From a checkpoint of a small transformer trained on Wikipedia: a variant of Muon for these matrices, 3928 steps.
Each number is 500 + 50 x the weight over its row's rms, rounded and kept within 0 to 999. Layers, rows and columns count from 0. Numbers have three digits each. The size before them is the row's rms in percent of the matrix's.

# layer 4 MLP down, 256x512, rms 0.0797, rows 214-255, columns 64-127
102:532493518558452394544594479500489448496523510478499573461518582444404464469497441415479546509475468505353541501522528558622482528457549421526448558510499468511506465511572503547488525548480533
098:394413534381553536533535477453535457388566512501584492514370519511428559555528490540506511571530448469520594515467489501579520463424525480545484466472469549446494540464579549443450511475585504
093:455417450538551424474498610591450506550461469546512537431547484591479571431460481485562421496587488480477543557559486474486494530617507431491479456504507517452474574521457459556449575428551539
102:467588518487537393478520566500481482450550425493542531540507472502568491561509446537538495554497489443501530504498538590411438534508399496560580504535510514506514458509500594467509507570492453
097:551539451505487466485497506584466519488545496605487463554422522545640498511443501495540502520375528497517497535492485509482479521470427474498465487569510424505501556520560449561527557528482538
103:563417452479589446485502512422599435481528465542486421533500536470519493581485371486521541538502581436490623541444541474518471633551541492396481488531508486488520511602537597500507614471438485
102:496519449568511563424479539531532604511433463511558540461428524562538581493519514534444500438518519497539535494470544515490465449492464530559620491547430482469639505585498539562513445438448632
102:419478541483458526501516492508491498502480542437404505534498421615464413581483547474438513510507411465438453547552462461485530544536557472500504504526444449527439543550545418435547456416528500
102:464526450496497470487463492436478518538424505467476556476458505399510530430508527365504537439443508444579499533443501421532516543566566529496468544519475433481522504499452422501476424491615525
107:549547508475459485511466535486420474532518521492535531529616492428528512443577610553378463493446530420504536444485468460581561538533483562517458511454513582504564535416595501484499506542494499
102:530487546439553410515419442539500540519488497477537483430618580491604479541458548492529383465519485491563523468533482595526498535522483406557549466501450520564557564490497507421598462563439462
099:512486553494483563486448540502527559519493529543526510584537425493469561503531484517504481485555514436549582391478517493503507584526587491500570508519446403528503575638536422518558491510469556
103:414517547585561487471497488464420535529503513480441441486507494504461589502455485427518449476489457548579519419585418510406595504514408477623474487472505506431534474478467505532480588524441505
099:488517603437479516500574494585543589531417615551461437489454553401431546491412477508374540396496527491475477480517547447440514577517495532384485523558536507441572469521535530457582544539590560
098:517438504500403546509399498495433487491474409455590549442496485417530484396425510543495549525434502460513459467514566512407494526496483491508421487521469459476558574513438507460531453562514446
101:448532428596536515482572468523519486450638531607505533449572483406470551470470473492518405543619531532474536365530555477499467524521513496489642516462483508476447567495597460494424632475550458
100:504437519465574472539535581563530475572476482552551417474549497502471565596456507438524533429565500471483417525606548499533548622479524498465535500458553494446519460582528549447484526561457397
100:423469487478415481557475536427518498511539540468433594375447510501458547430475443480512411487473507586540445517456449541489567487547499494552551495521470577524549452481548514538551508529527498
095:535454481528580564525514496498436559491514530557421484525452443549529474579425509398518526559496532488535477456489481494431561491525579530464393554533443558498518455443427484495458454502481520
093:483528538553458536528520506519615571440488555425473438464480487419515464543443467486522523580600499497577496570548392476474496456444476568437471545455542478425513451488476475533512438536540466
102:477565470461593405519521523541530488446586533547467430535498452494434545586531497506491404491446512500567513595524446576525492452524402589410477523539547469400508548571513525464450575463478401
109:430540487539385458551402552551431570549554468471452545488455538452477440478490471513513591576559548474401427503458460557543431493391500392543549569459527412625410499433525478553476488436580525
103:592418429508553502543501588548537498600551500492475547491497550435448531444475544570471452536488473520456470447489460529485537598541550474461526476537573510505567490518540454462610528525453438
103:519488518502484461477492448562466480596483506430527512581587495538547466432545372516509422556530491543484488473539509452574424410519481554546578535445546582545438456479513446545484470468472423
101:452432494478473509516567547457526434478525552455451556610439536508533534577509542451564579542509531514434563517564499450523482487467474496579506561517483485493569443435470494505503547535510430
102:483499501590535510495487547462582514529386492509429506498590396598468474542491484479474461479480479464611453515519544498557464492431513582446416500435495527475574457509485472534453530439529456
095:549553538576497544547570461438503528464576559508426467512531481490448539524542470490490575533598589505549503447422458536487470439518504419519504457511535499515538423539572492489445513541466574
103:573544563421506518508458530465516513447497429525410448543521536531528418514514402598483555491479487487491516514554538449463439610421527506448382516510463472524584517542572418578582441437575532
097:504493505498488489447516483466521501355495531483435625478473488461532527428528477472570415467548514452464495501425501541589552483613481523499504562410544454495436548498556558469515584563524496
102:530457490591475459553520557426545439523580590538483511435425582562441466575472407403487484446414405475583463515551404518507437602432505521477459502500527426488508468507566463553463459504509431
095:536458443533431456558617503485514404564521490523470541435451577550556518567534560523585466549549534449494510561646567591498603449494463512543486564569431503438594475541579430470484446484433538
099:523413408509473451459559479449476480506536450541441456527513510475512418524484426480514558466512528479510468477531514534541476555548492489446521475445460428424530483472571554471567541469494560
103:461571464444517534498460402537529540467469443570490553486589442485430506547426444439503473483467517459477499565496461537495428502503490520469591500495510511434444537508442522472507400561522514
109:428566468399425551525450541421552547585487459507465504490527453541542522486529481565545572386503459482479522473418462484599482497458508469457451496440481583447558560483525576428547445482485470
097:564456467516585420539557436568562467467505517477533521523482428541501498536515460469411472573442457497506559522488523478554429524483585570509430485518531491470450476450546432615504505571444587
100:495535595572471544531574454419500513475448564620464509440465446528535407486606482520476509479574494329535537560470512450527574505491556486500501439506522499461524636482515528517471561539554431
101:457568454494472439498360542493542540466596555528565522527522526525468393473483439389569449536465422460524601519473473478565514472463458497561544526557535526433540500465430479553484466484590549
102:507566455489441558585487483436535542457537473445372563436450514486562489542519497465560486470520407396443382514496556523429528430481493558380440440483534487483530419497587525494494421503496483
100:534505565547480586454480520494457373397586479550431434525565506472451524540410440509579515459443566471490550480427535508549555510506486519453475478362527466561511608533515476545417451529427526
097:505449519458415584570487482536535553484455567474548510476461552446499450536453474513472431490489449509451463550504442533650500493524472432461546494527467453521469440601566473429456526442449466
102:474442456533524549436537448456574452638514518573509422560581530468540538455448526484503446525431505541569530503521515569566544509571577523455537519424477605400527514516442585510499465599409499
101:435470615548464441450391490476468519480483494473483475552435495523407538455520464518451456456504408517534441471477603409498478562618593586527547488471500453579579488485504533488569488515477529